Weights of a small transformer language model: width 640, a variant of Muon for these matrices.
Each number is 200 + 40 x the weight over its row's rms, rounded and kept within 0 to 999. Layers, rows and columns count from 0. The size before them is the row's rms in percent of the matrix's.

# layer 4 MLP up, 3840x640, rms 0.0525, rows 106-160, columns 256-383
075,214,261,96,243,166,241,211,181,193,141,131,200,201,168,209,212,199,194,180,213,201,176,211,191,269,158,246,101,185,245,205,239,246,212,200,152,185,154,224,202,180,205,278,245,242,227,238,284,212,154,174,202,221,213,171,231,291,223,196,229,154,144,207,193,221,224,237,178,274,286,147,228,206,170,174,258,275,176,203,173,125,224,188,209,253,200,233,198,220,167,219,300,170,125,195,149,155,158,284,181,169,187,197,172,156,227,119,183,210,211,224,222,217,192,200,164,217,205,153,148,191,200,235,177,233,198,214,287
103,275,230,219,178,216,152,219,230,208,164,184,258,225,276,134,238,300,198,159,264,227,312,188,196,194,166,187,220,226,229,242,163,147,257,140,210,234,202,147,220,267,147,139,172,221,193,262,232,181,244,184,182,152,134,143,222,250,183,238,191,176,194,210,188,256,212,256,177,167,274,144,279,202,179,266,247,227,208,185,197,153,237,189,205,213,178,146,175,215,249,131,227,220,192,244,232,193,219,208,230,270,113,163,155,153,148,223,213,211,244,198,187,182,229,242,201,185,189,138,200,145,146,126,168,194,223,152,319
088,264,257,173,238,189,184,212,167,155,189,177,205,194,277,200,169,242,213,238,179,175,204,208,192,193,206,105,195,198,158,186,161,186,196,256,202,219,123,223,211,145,209,225,207,136,234,242,245,197,184,151,240,233,182,266,229,237,200,128,217,228,184,296,254,175,175,234,232,153,286,195,167,234,224,145,216,158,245,191,194,247,171,179,184,203,229,224,144,219,172,248,217,169,237,238,234,198,256,181,160,147,247,138,236,221,212,254,114,171,206,229,207,174,230,208,228,179,244,213,220,170,136,154,189,221,213,224,221
107,217,174,284,228,209,183,116,253,215,207,237,123,205,156,111,260,195,168,186,172,196,215,242,170,219,145,221,205,225,290,159,216,185,250,234,176,292,202,120,154,204,177,157,202,153,169,220,158,198,195,111,201,253,226,176,166,287,207,157,177,203,238,316,211,153,180,168,276,233,220,178,173,136,163,197,176,221,180,169,184,175,253,160,257,175,220,182,187,193,176,127,210,185,166,191,300,187,250,214,234,179,148,236,251,260,207,174,200,250,198,203,265,208,187,228,189,225,212,207,219,229,143,154,186,209,173,255,247
104,233,189,275,232,177,200,202,245,182,244,194,264,172,215,153,213,184,120,191,226,199,251,109,180,215,171,155,197,172,316,140,202,144,141,155,183,185,262,241,161,200,169,215,186,224,132,218,120,220,166,219,203,203,166,253,152,169,263,172,222,184,153,171,260,203,207,214,217,196,171,137,269,132,135,123,209,171,171,166,177,200,151,156,225,137,168,190,171,197,254,185,179,211,210,184,208,259,124,222,128,146,222,256,222,199,191,231,266,284,171,237,207,102,149,219,165,235,209,203,195,166,162,230,200,239,211,213,171
100,174,201,183,213,162,207,223,168,232,222,138,177,190,146,244,216,195,177,177,272,198,244,180,213,240,249,190,206,168,262,236,130,230,213,207,181,248,112,159,217,224,195,227,208,155,195,180,292,133,220,166,224,194,263,240,253,167,244,175,217,189,206,196,196,218,193,252,164,124,248,164,208,257,129,206,228,205,188,198,221,147,71,270,156,215,253,238,230,216,157,277,234,188,227,214,124,137,177,246,103,174,200,221,182,217,184,177,156,198,239,153,189,230,203,129,172,197,184,187,257,288,183,94,162,132,149,125,184
091,191,210,214,165,111,236,117,229,203,190,169,187,175,144,251,140,195,168,209,250,166,196,173,239,228,113,202,196,180,205,256,165,211,249,219,214,152,235,168,180,149,265,191,232,253,271,182,261,158,245,213,221,131,193,175,236,203,197,206,304,184,229,179,92,270,215,128,249,211,269,253,161,194,195,201,157,163,223,190,174,190,170,180,173,191,202,205,283,213,168,167,200,218,238,224,247,206,166,208,276,197,249,160,188,176,124,231,210,181,159,250,200,179,102,167,211,198,237,170,165,266,211,208,140,286,190,214,296
107,143,151,250,170,242,191,195,220,196,188,250,199,196,194,182,179,224,184,225,267,157,162,216,214,203,231,233,172,236,146,172,141,192,119,104,197,199,185,228,125,191,221,191,234,142,243,183,215,185,201,152,167,145,253,225,237,143,195,202,200,225,224,189,191,241,218,155,158,188,184,237,226,239,237,210,126,229,188,171,161,252,171,210,161,185,200,228,187,252,232,168,139,167,199,229,188,211,137,247,180,254,241,164,279,133,192,289,169,276,230,243,152,242,183,138,281,218,180,180,212,232,232,211,198,222,248,257,107
106,184,248,166,135,187,216,194,204,273,173,233,160,177,168,171,173,222,201,137,139,234,149,248,224,139,220,173,250,215,151,181,195,133,232,139,195,188,159,198,162,208,172,142,225,191,179,203,236,245,183,159,267,219,195,196,206,257,131,240,88,301,213,226,294,138,200,182,195,192,132,128,110,245,212,282,209,230,245,167,207,211,173,219,229,212,304,285,248,188,202,161,168,199,202,152,257,132,219,237,125,196,269,219,206,228,223,213,253,189,164,262,223,243,215,152,146,249,222,252,217,167,178,184,152,212,177,182,204
090,178,195,266,230,65,262,194,138,162,177,212,154,271,224,148,209,140,117,172,214,287,178,192,234,132,192,173,217,130,210,177,198,157,210,227,172,218,102,153,188,168,195,237,190,154,273,215,130,225,204,265,196,230,118,247,212,157,199,170,197,225,242,228,215,157,123,233,214,208,179,102,199,210,178,115,196,209,176,212,231,232,223,163,223,220,211,176,237,187,217,185,259,180,188,142,233,271,217,212,219,251,239,224,185,181,234,263,217,222,193,221,201,126,249,216,157,236,239,191,176,198,174,152,168,179,134,154,219
102,270,178,225,280,205,185,204,186,221,198,154,240,87,190,148,167,180,218,184,170,254,179,239,228,221,150,206,191,138,232,285,227,150,148,179,162,172,244,184,191,192,181,302,205,226,236,204,186,197,189,169,184,274,141,243,207,197,205,199,173,273,205,209,254,177,126,171,210,209,139,199,206,198,133,257,196,196,232,97,191,169,237,200,239,222,164,194,214,214,233,211,236,182,206,202,184,205,154,144,236,188,224,207,211,218,240,216,222,204,212,193,95,220,183,208,234,206,195,160,277,224,193,217,151,287,241,207,237
108,148,217,183,218,203,212,206,240,282,253,243,120,156,181,186,192,169,217,198,223,156,246,180,161,208,149,250,187,138,239,180,118,259,223,229,190,243,227,238,206,196,160,215,228,186,182,239,209,213,246,232,255,281,210,209,256,208,203,221,125,238,307,223,217,168,138,212,193,152,209,147,185,216,273,223,161,171,215,111,251,147,166,169,253,199,218,122,266,153,129,205,227,233,229,244,202,200,201,199,212,250,194,269,257,195,260,211,187,148,188,275,201,227,266,143,234,135,265,252,167,196,210,276,124,174,182,174,131
102,262,195,203,283,225,183,153,238,162,177,161,221,189,217,128,273,286,213,184,234,172,277,174,127,115,142,146,181,157,166,164,153,222,237,249,206,218,170,167,174,237,154,225,137,204,157,216,168,156,235,195,180,148,189,185,188,184,178,162,199,198,228,162,192,167,135,272,251,213,155,132,150,197,219,164,202,231,192,176,116,128,209,209,148,275,273,184,171,212,243,150,244,155,242,196,187,177,177,213,150,278,167,214,213,206,110,213,208,242,178,176,186,187,151,160,215,248,228,200,211,163,177,253,223,211,186,232,165
109,222,238,160,191,223,176,189,139,190,158,204,185,241,210,217,163,155,200,176,143,179,267,276,249,196,223,247,127,214,207,171,178,213,132,231,157,210,200,213,270,285,151,203,258,217,254,166,208,294,175,225,215,285,165,235,182,188,179,231,172,250,265,146,156,189,122,238,172,247,196,182,183,305,127,237,233,224,192,207,220,226,203,162,191,245,199,192,160,152,134,267,230,271,163,181,198,199,227,244,189,275,187,301,216,192,152,203,257,218,221,245,219,178,199,200,249,189,191,248,232,210,236,166,174,230,177,207,126
083,196,194,241,262,181,208,187,200,215,246,181,210,198,250,171,159,181,239,234,188,230,193,238,160,169,218,233,228,230,157,255,175,221,159,235,272,239,134,185,199,202,177,213,249,188,178,186,235,242,195,198,140,263,215,121,275,227,273,276,129,197,176,239,213,156,257,231,186,222,219,167,200,223,174,229,237,170,235,173,236,205,238,152,224,174,270,222,166,218,193,152,163,149,270,162,222,257,219,186,184,150,161,133,258,111,182,235,154,257,193,151,137,183,206,193,137,202,94,190,228,179,181,229,172,202,162,142,219
126,180,230,284,258,244,221,227,272,177,199,122,205,262,177,227,219,148,264,203,263,209,143,179,192,208,210,169,250,156,114,159,190,206,217,202,124,207,185,247,157,223,190,213,181,245,194,229,201,191,105,178,198,152,174,173,219,219,197,263,195,172,174,179,220,207,247,232,222,164,153,181,280,239,246,191,269,228,211,198,195,235,254,268,163,276,200,132,184,243,204,184,202,197,224,211,152,165,198,184,184,168,146,196,240,220,203,247,199,177,160,198,139,216,185,202,197,204,121,210,189,176,112,157,277,226,207,197,192
092,138,214,234,246,176,214,159,212,227,215,184,184,162,183,182,288,265,190,250,228,239,136,204,184,186,190,172,189,207,151,244,211,250,115,197,206,250,133,198,160,186,234,220,214,229,145,205,265,168,187,190,205,254,232,177,178,135,172,174,107,181,150,279,227,218,209,140,165,204,239,192,167,259,208,164,165,266,155,183,172,162,180,252,204,203,177,153,217,159,142,227,178,197,167,245,184,214,168,188,137,169,235,193,216,194,154,234,116,236,203,158,266,172,258,159,219,127,248,166,238,126,230,224,218,194,146,227,188
103,147,205,149,234,120,197,232,259,279,168,190,238,211,138,167,218,228,170,205,226,259,188,105,200,191,190,251,148,200,140,207,170,283,184,170,184,222,137,157,167,180,200,193,255,173,189,192,209,213,198,192,142,240,246,211,182,247,152,162,229,235,188,202,212,176,208,266,160,207,219,196,176,216,243,235,192,216,206,217,163,235,252,204,221,282,221,246,192,258,149,174,168,219,233,217,189,166,195,272,250,207,217,155,210,260,191,204,235,254,142,224,174,230,145,267,142,186,132,128,160,167,152,154,284,299,156,224,183
091,220,212,239,250,146,252,269,131,256,193,192,138,178,136,155,217,173,221,203,220,228,247,200,183,155,197,220,189,214,196,256,201,216,201,250,167,266,179,171,163,214,198,154,152,305,190,272,286,234,292,190,168,159,227,180,219,291,255,234,163,142,232,171,279,218,197,207,220,194,182,154,189,239,180,252,248,189,189,261,110,205,248,200,218,197,281,134,258,187,132,180,148,202,127,151,194,217,213,248,219,213,230,180,187,222,201,132,215,203,232,70,174,195,192,211,236,115,288,163,157,223,229,213,198,242,89,135,159
105,167,177,140,186,278,251,250,231,219,188,181,237,251,158,253,141,254,142,215,312,229,158,199,226,167,257,214,244,139,185,176,164,226,188,146,232,182,189,244,246,154,156,194,178,204,123,209,248,191,213,242,208,238,132,202,159,160,178,214,209,198,270,202,202,295,179,298,199,178,167,270,171,190,231,170,218,235,148,296,127,163,155,177,247,143,231,282,84,193,198,217,238,207,122,210,141,160,177,213,168,252,196,150,250,284,169,188,187,244,249,159,180,149,130,218,207,140,147,221,207,249,248,95,188,208,158,208,131
101,261,150,231,195,214,195,210,232,220,155,174,180,187,118,210,261,217,134,208,204,247,142,165,171,194,208,246,201,230,179,241,131,131,210,186,256,161,171,124,164,210,202,187,223,179,200,118,221,190,113,190,202,160,251,240,248,213,259,232,129,152,240,180,216,184,287,216,200,156,156,230,180,208,254,128,184,191,164,244,209,41,210,170,201,183,167,206,170,186,239,236,218,231,206,183,275,208,211,209,135,247,146,175,211,223,179,213,179,162,249,231,184,246,268,171,221,203,243,257,250,173,242,221,163,197,235,201,241
089,163,175,133,216,234,183,233,284,216,187,173,197,234,196,201,199,223,175,237,202,189,174,136,189,271,283,171,204,244,209,154,250,141,225,191,241,282,149,194,186,148,178,227,199,172,251,179,244,196,184,211,245,182,211,265,196,197,245,222,198,185,231,99,178,203,157,185,175,218,233,200,154,235,256,206,196,264,189,233,179,220,149,208,180,186,229,208,224,228,218,235,299,104,289,227,178,245,259,245,193,204,114,139,217,250,222,247,178,212,208,177,167,172,205,195,312,85,222,209,223,137,133,203,222,226,132,221,122
101,226,173,205,157,247,151,253,214,140,198,174,100,214,196,228,224,115,172,196,246,229,175,195,261,182,215,258,224,135,289,183,187,233,251,187,156,150,197,190,174,290,168,235,237,190,184,204,142,180,214,183,205,219,151,87,221,212,182,159,200,224,193,188,246,155,181,192,221,246,181,143,189,226,207,173,186,221,245,209,254,167,241,238,225,183,199,203,248,267,218,221,163,238,125,224,237,207,136,232,201,151,130,176,119,165,145,228,228,237,141,179,231,271,218,211,259,244,198,160,256,176,207,205,252,237,177,219,142
103,206,198,219,203,201,251,188,204,261,178,162,153,172,206,183,188,179,220,148,173,232,218,257,178,217,179,124,154,235,244,179,197,153,206,265,190,212,231,153,179,178,150,195,181,249,210,153,154,122,252,162,189,198,212,229,247,188,146,164,206,193,133,159,200,138,241,157,241,154,231,248,159,207,115,253,176,149,256,218,248,70,210,207,228,220,244,149,160,171,272,211,85,286,227,173,168,255,158,204,167,121,224,237,125,146,186,176,174,116,265,275,225,215,193,162,223,179,220,218,153,179,190,214,127,240,216,213,149
076,249,215,228,222,196,154,217,200,227,216,260,248,164,137,157,233,229,144,173,173,212,244,218,217,211,186,247,217,191,212,232,257,247,195,139,181,269,174,129,188,239,151,271,212,248,218,234,177,227,186,198,154,187,193,168,180,205,185,255,203,164,198,218,271,213,139,253,252,244,169,163,164,226,206,246,192,227,201,131,189,169,237,185,232,156,186,217,167,207,222,202,227,166,168,226,227,239,186,222,175,180,223,257,219,203,165,209,183,265,192,163,231,285,243,198,188,273,187,235,148,153,173,233,224,160,188,154,244
110,138,249,245,232,269,265,244,189,310,214,217,184,190,221,251,180,161,231,214,219,197,119,189,156,198,188,125,199,202,195,259,141,267,203,246,212,152,159,205,197,291,242,173,207,191,214,170,198,226,193,222,192,208,265,171,165,178,154,195,248,132,171,186,176,202,172,210,157,291,275,150,102,143,132,190,229,173,174,278,175,201,207,226,161,166,257,122,184,146,241,217,211,191,168,196,194,211,184,142,226,209,241,186,254,161,245,169,203,200,278,197,128,154,194,152,225,198,102,172,113,215,196,169,167,227,224,174,158
112,209,162,201,204,240,207,218,266,189,165,172,156,247,188,237,138,180,191,159,256,243,193,215,145,174,150,188,244,262,177,102,155,258,225,219,128,242,213,201,244,240,222,259,250,227,208,169,310,233,198,229,177,143,174,190,240,172,212,235,207,153,241,169,210,287,227,219,195,127,141,162,221,192,249,207,235,178,159,213,261,201,188,165,195,273,209,186,249,209,224,184,272,172,215,198,224,212,200,200,218,204,174,173,243,201,193,209,178,210,132,241,159,231,210,167,302,179,229,241,263,196,218,211,188,234,194,237,267
095,203,205,220,160,185,212,230,226,228,244,169,153,156,161,87,178,184,246,189,140,244,214,197,169,285,264,182,205,136,215,203,215,208,132,245,191,118,281,136,201,204,246,187,167,179,244,272,171,191,195,189,153,178,203,168,185,227,294,193,219,235,161,322,228,156,214,129,246,233,180,174,170,161,214,143,122,236,161,277,177,128,242,203,208,143,192,258,164,234,227,130,202,156,227,178,192,211,219,271,200,172,200,215,207,260,218,235,174,127,233,111,104,210,200,217,208,140,234,174,204,243,201,227,284,218,103,119,247
103,161,165,202,186,177,199,269,160,170,163,230,220,211,237,156,191,179,152,205,241,210,204,207,227,188,135,194,246,205,200,157,195,219,172,134,164,180,213,169,208,181,176,175,209,201,208,259,263,177,150,180,242,152,175,224,234,203,107,216,201,202,192,271,190,222,167,193,242,162,250,234,218,122,207,155,184,219,199,258,188,213,214,255,216,195,243,202,194,209,231,166,166,250,159,149,98,149,159,113,188,244,186,300,222,102,182,176,259,319,191,173,217,241,240,85,111,161,273,224,176,235,197,175,159,240,243,176,140
091,200,203,223,191,175,185,199,240,257,253,253,131,143,206,230,220,133,197,243,227,190,142,181,225,65,210,215,178,135,189,211,213,262,113,182,203,268,242,235,214,209,247,219,225,145,224,165,209,174,111,223,168,258,203,179,167,196,172,98,221,201,145,228,170,181,197,213,229,146,155,195,210,167,131,174,227,202,206,228,227,220,191,229,241,101,158,210,174,199,205,117,160,257,196,179,220,228,197,175,204,195,256,202,84,167,245,189,193,217,233,112,272,240,255,212,193,166,108,213,201,218,179,255,210,163,186,114,182
101,251,203,261,269,228,194,221,169,127,198,171,161,169,194,177,232,200,258,255,187,207,271,216,256,211,168,222,239,190,174,112,177,179,191,196,257,227,241,124,181,272,138,205,203,232,227,246,223,150,197,239,188,209,141,188,213,220,255,194,167,215,220,158,163,188,258,231,217,258,215,243,146,203,210,235,197,176,167,178,242,168,216,226,208,175,167,180,231,136,226,292,207,186,156,238,134,261,202,177,123,207,185,188,185,120,116,217,208,235,166,247,178,228,180,217,219,235,141,191,199,207,169,185,259,161,188,240,161
106,213,301,237,187,202,255,211,202,238,221,152,159,234,268,245,237,251,183,198,178,244,180,170,110,200,138,158,142,199,271,215,223,282,182,266,201,212,230,222,202,248,127,265,255,213,190,202,228,264,140,189,131,206,192,167,222,226,203,250,200,188,241,137,173,269,237,190,232,207,268,215,205,227,197,209,234,193,103,149,184,257,265,193,277,243,213,246,235,245,164,195,174,210,233,138,252,143,261,249,166,190,232,226,275,184,217,156,252,177,180,208,231,235,175,199,229,142,166,91,158,185,229,187,144,165,217,245,270
087,164,223,188,303,146,183,212,155,219,259,178,228,192,158,216,219,231,214,227,203,249,188,258,226,240,202,152,189,218,227,156,195,200,175,178,199,216,136,205,212,201,235,194,157,210,188,238,218,125,232,169,190,152,209,168,176,269,153,166,162,155,238,193,197,153,210,218,211,228,115,233,265,161,206,246,234,273,209,175,210,185,165,208,177,147,215,202,203,157,185,236,157,216,200,178,290,221,171,217,194,153,112,201,212,154,160,142,220,193,260,233,281,186,193,205,230,141,291,251,254,177,182,205,249,166,162,219,287
100,249,146,172,134,251,190,96,134,142,165,146,236,232,262,217,189,236,249,232,205,179,171,172,210,226,221,210,139,207,192,219,267,215,228,239,145,199,173,169,128,217,179,179,231,198,223,199,217,143,205,226,113,260,195,226,149,205,120,192,224,216,195,221,170,122,211,141,195,228,220,218,150,184,179,178,221,228,229,245,250,252,158,211,282,166,276,163,209,178,137,198,162,186,192,249,143,198,198,177,212,219,227,176,292,209,139,242,251,225,250,232,259,195,157,132,205,236,225,225,180,194,212,212,122,189,115,234,150
088,206,186,220,199,228,219,199,200,221,172,144,226,134,198,257,139,288,230,229,190,222,215,186,190,146,221,181,225,219,235,168,239,248,255,176,242,232,181,257,226,223,166,165,249,195,237,166,133,166,223,205,153,220,216,218,178,171,170,180,151,233,160,148,156,256,181,153,250,227,204,205,209,217,173,241,167,194,206,204,200,213,165,185,172,275,176,175,195,257,191,175,267,163,235,232,212,215,178,201,227,191,203,238,194,198,256,200,207,151,156,252,209,240,233,235,256,196,187,221,237,169,180,180,159,198,198,210,274
096,234,154,224,196,226,145,219,140,164,169,168,191,250,194,141,202,237,217,209,188,224,172,227,181,217,194,189,162,156,198,182,265,193,229,167,172,138,147,253,206,211,237,164,184,179,157,232,117,180,197,183,166,216,164,204,222,282,198,186,222,218,187,195,138,166,167,170,213,158,200,136,206,219,192,223,216,201,188,233,219,208,210,187,178,175,105,148,202,114,196,229,159,262,194,221,214,293,223,159,185,198,175,242,184,208,186,180,309,123,195,175,209,197,222,172,204,278,243,212,195,169,225,189,216,203,184,210,236
106,177,173,193,193,193,124,236,182,124,171,251,183,157,168,230,186,166,153,223,252,132,170,197,269,192,193,214,258,216,210,175,174,232,177,213,154,184,159,176,205,146,230,273,220,194,192,168,178,127,262,162,215,206,227,158,213,238,181,184,191,198,224,186,191,201,196,132,207,179,209,144,211,228,182,135,194,220,136,280,187,246,214,206,202,176,249,190,204,157,204,190,229,159,194,194,139,202,192,207,206,287,150,145,280,169,150,184,189,242,148,180,194,203,187,177,152,272,175,220,223,188,242,194,234,260,236,268,194
104,149,169,179,187,191,230,243,195,130,151,184,217,209,157,196,236,212,217,247,251,223,133,186,229,145,286,254,192,220,206,155,189,154,120,234,259,149,211,158,246,233,186,245,215,180,180,215,163,177,225,156,204,160,213,182,223,225,248,147,166,187,201,211,210,154,220,198,127,201,150,186,202,213,208,192,214,227,125,174,173,139,173,221,223,215,168,167,147,196,181,174,258,193,207,225,169,192,237,177,197,173,234,188,268,198,178,205,133,231,199,280,173,186,210,261,175,115,112,189,214,241,226,219,216,251,211,192,224
095,255,200,229,164,183,268,222,137,189,118,257,161,161,233,138,228,199,265,273,145,178,265,241,201,162,129,199,210,164,176,222,103,292,198,226,181,161,239,170,171,204,234,246,193,280,171,298,209,176,213,134,221,258,240,202,231,166,171,184,281,78,252,167,144,240,172,167,165,260,203,265,158,209,191,226,300,305,223,169,235,197,174,204,221,115,206,278,267,180,209,234,162,245,165,143,149,191,171,215,250,182,214,208,192,186,175,245,213,224,238,223,254,259,201,245,184,171,203,246,173,233,227,144,214,197,209,204,175
111,214,159,176,179,128,182,268,195,134,195,196,276,216,224,243,238,186,204,200,156,203,222,199,184,123,176,155,226,181,237,246,231,195,194,184,94,188,200,241,264,228,222,188,118,230,236,186,169,193,224,246,247,209,193,289,232,181,192,265,107,164,230,192,220,227,184,228,177,158,193,164,110,212,181,184,128,159,195,132,171,175,180,182,229,190,239,235,206,202,174,132,207,234,197,197,191,141,140,234,158,221,186,247,185,232,125,229,311,150,261,209,203,163,232,226,190,194,180,194,190,135,201,222,172,204,206,190,248
079,193,204,165,150,221,230,240,188,262,178,158,216,172,248,118,222,168,137,270,245,219,219,173,220,180,135,159,272,125,161,249,207,166,142,148,218,187,230,217,216,205,250,183,227,257,149,253,148,283,218,220,229,232,228,199,265,192,205,198,177,224,189,211,186,186,203,226,149,232,214,212,132,217,233,234,220,199,157,254,219,227,243,239,123,230,209,207,233,248,218,217,169,200,224,220,180,150,235,177,259,183,173,211,228,179,175,192,170,178,184,224,183,171,143,219,205,197,221,169,278,260,218,148,145,210,277,226,187
104,292,247,181,139,130,171,177,239,195,228,270,194,194,169,132,191,142,235,233,151,163,182,217,138,200,119,87,214,196,166,174,151,202,163,203,251,205,173,248,156,158,179,229,228,210,199,220,206,195,247,165,220,231,169,179,150,128,195,168,226,92,218,190,246,195,212,195,191,224,184,266,232,238,221,198,219,246,239,234,199,191,188,262,172,169,213,190,213,239,211,206,188,260,196,179,230,198,189,159,183,239,206,206,244,331,195,207,225,269,196,267,120,255,186,223,137,184,219,221,276,180,257,276,218,193,131,212,117
091,235,219,140,219,168,269,218,201,170,187,275,208,242,140,173,137,219,210,208,200,246,234,230,172,188,120,303,226,175,329,153,166,200,224,196,210,264,216,165,213,163,230,200,232,266,235,184,165,272,237,221,135,218,215,148,217,128,250,219,213,151,165,152,151,150,170,131,148,227,179,210,193,169,173,145,244,192,195,114,236,162,201,166,166,254,246,158,242,198,228,146,251,193,201,183,252,229,170,229,225,195,179,198,214,100,204,150,186,172,223,299,233,176,209,212,120,217,189,275,248,190,167,158,196,217,165,244,245
103,243,250,207,156,269,136,231,139,229,133,218,150,206,234,215,157,168,222,160,200,153,175,253,162,228,271,242,204,180,199,167,185,188,170,191,169,275,143,185,189,204,208,185,189,164,229,184,228,247,166,192,263,288,134,269,286,223,205,152,211,167,219,239,225,249,200,154,214,160,121,208,139,213,172,191,260,165,192,243,141,266,239,134,261,178,296,246,178,118,129,224,291,180,127,178,217,204,257,164,270,213,186,182,223,206,202,211,236,127,231,203,226,221,275,235,192,147,211,212,199,209,168,213,242,259,198,194,222
098,216,192,234,277,167,200,127,208,187,217,207,176,212,172,221,203,228,144,241,225,179,135,159,166,243,157,295,213,273,232,204,225,120,219,210,229,138,187,199,142,118,120,166,299,170,234,185,157,223,215,173,202,229,261,251,168,148,195,219,223,208,183,198,174,161,203,220,235,210,183,227,206,222,235,159,211,210,231,206,266,188,248,223,225,179,201,185,204,144,263,170,181,243,184,193,188,223,250,133,181,246,158,163,210,198,253,271,236,191,169,241,219,204,149,234,206,183,180,244,238,82,231,235,168,201,226,187,191
075,210,282,175,190,221,221,190,162,198,216,214,180,197,159,249,290,268,217,197,237,203,257,267,237,192,152,212,229,144,172,213,206,293,236,207,143,213,198,189,227,239,217,196,248,270,287,233,180,192,202,277,266,268,185,221,243,205,128,178,189,230,192,217,211,190,211,190,143,202,158,248,231,250,250,184,261,219,103,254,230,191,125,210,158,176,164,192,176,185,262,220,224,163,196,148,189,246,154,231,186,153,218,174,190,214,242,246,217,188,205,193,276,209,148,249,200,142,162,211,172,98,246,117,214,204,217,176,238
100,215,170,303,241,174,201,198,216,264,213,262,237,210,204,129,220,198,147,178,258,190,214,188,167,194,173,221,208,189,231,194,197,152,211,212,208,100,234,224,174,260,243,243,189,181,140,242,248,163,125,174,214,112,213,202,158,210,176,177,121,171,236,202,190,256,193,246,159,149,206,254,179,132,225,207,227,216,263,205,157,201,207,174,184,190,170,236,175,225,268,237,191,228,239,112,263,302,149,178,189,191,86,221,118,262,246,219,196,225,185,219,217,230,217,190,175,244,176,250,195,219,190,231,228,200,189,215,235
095,161,147,147,203,170,148,183,226,198,204,159,202,174,246,158,206,181,162,260,198,185,132,225,153,190,187,204,230,170,157,159,156,213,105,167,218,268,229,191,196,229,244,270,187,215,171,227,217,193,207,235,176,216,225,207,187,233,152,150,252,154,209,177,216,164,158,146,215,220,158,172,139,224,205,233,232,214,196,167,177,142,225,262,204,231,235,273,225,127,159,192,174,191,123,223,194,220,296,175,201,219,161,117,249,199,181,191,226,182,222,222,246,148,128,162,253,211,196,204,222,224,210,192,165,176,232,207,143
104,231,267,203,192,134,270,221,218,174,203,137,180,117,218,158,204,256,204,189,264,198,254,173,204,270,165,208,217,183,196,230,233,206,200,152,245,212,199,191,236,250,189,243,173,105,230,208,177,175,210,220,256,211,236,178,176,279,206,259,246,214,235,158,129,250,148,214,184,98,154,261,227,98,222,198,183,163,155,126,261,228,268,141,197,218,253,231,181,261,175,135,194,166,258,203,138,254,228,276,219,180,281,278,250,150,186,229,147,224,175,257,192,216,191,166,218,184,223,171,228,134,241,197,202,227,166,178,159
114,176,269,218,158,258,185,150,206,223,200,252,272,212,254,190,211,150,239,200,179,189,201,172,212,211,170,306,190,252,177,197,205,162,206,202,189,228,181,196,197,278,161,255,249,225,235,146,207,181,194,238,202,199,266,226,214,231,172,190,175,190,242,182,167,194,244,260,228,233,160,247,262,238,205,356,143,245,190,239,180,233,253,288,191,190,181,252,188,260,202,205,192,258,159,237,175,188,160,274,162,174,180,194,183,211,217,196,293,225,209,176,166,175,184,171,209,175,199,207,167,226,146,209,251,206,275,203,166
112,169,157,200,247,194,182,199,222,197,200,265,229,220,181,160,175,195,246,264,193,223,178,187,229,203,192,246,176,169,265,186,211,259,198,223,168,191,217,243,170,190,229,131,91,150,150,189,193,144,245,227,190,189,229,270,195,218,191,204,223,198,235,145,183,78,232,193,191,289,194,242,199,272,166,234,173,185,198,235,172,148,219,200,222,182,227,214,267,198,210,255,148,232,193,222,195,220,200,199,224,215,172,219,200,99,207,165,180,242,223,225,308,171,197,194,179,223,213,251,235,241,223,192,220,180,210,182,188
104,149,218,240,166,189,243,231,159,176,220,182,187,285,113,113,175,192,178,164,271,219,211,226,181,258,202,284,193,128,201,153,254,250,228,229,155,238,223,248,249,233,190,171,225,126,179,220,181,211,289,247,230,209,160,176,119,191,219,146,157,213,164,171,243,198,134,231,187,180,268,245,222,182,234,183,199,175,199,230,243,147,188,193,136,146,164,186,180,263,193,195,231,168,220,210,172,247,210,193,162,226,161,237,149,209,179,209,221,198,189,145,101,188,116,171,278,252,178,129,204,136,163,204,184,130,199,283,208
105,226,217,145,201,252,222,207,216,211,220,235,188,215,219,177,192,159,175,210,155,191,233,203,220,178,72,161,197,151,147,190,235,220,193,219,208,224,188,188,208,144,250,253,197,154,113,187,142,210,225,218,177,131,206,180,145,227,142,190,167,178,135,180,222,204,192,187,258,233,263,156,205,210,208,231,165,182,184,173,213,215,193,214,211,256,258,170,225,184,216,268,223,180,187,279,118,186,301,198,161,178,230,179,184,278,194,175,160,187,160,218,261,211,209,254,242,165,186,133,164,197,189,173,243,195,305,246,193
118,193,158,158,177,192,155,231,156,166,162,231,197,171,192,203,170,203,72,214,233,175,268,174,225,165,153,148,159,170,173,187,220,140,179,273,162,175,199,213,237,138,206,244,218,123,197,180,202,214,155,191,201,144,206,187,232,180,262,152,177,152,196,209,236,140,254,91,163,206,140,242,156,285,250,224,136,208,168,165,212,192,159,168,179,151,197,237,205,198,212,202,187,253,205,236,310,239,190,238,147,181,277,230,229,256,254,239,179,178,205,148,156,210,197,238,178,200,165,256,154,179,171,168,200,197,105,168,194
093,209,155,265,263,157,131,263,164,207,130,156,220,175,193,79,150,194,211,169,201,201,182,209,172,186,222,173,268,192,201,217,249,180,216,158,187,203,149,252,196,170,177,267,214,208,183,166,209,179,156,219,203,195,187,228,243,220,164,209,248,180,233,171,238,190,174,225,143,115,211,193,256,124,143,194,152,255,152,198,266,181,185,189,161,162,165,197,165,171,141,220,158,115,238,211,153,167,207,193,176,193,118,174,181,213,227,158,158,171,214,189,170,197,248,219,208,241,233,237,181,152,137,177,209,228,174,266,186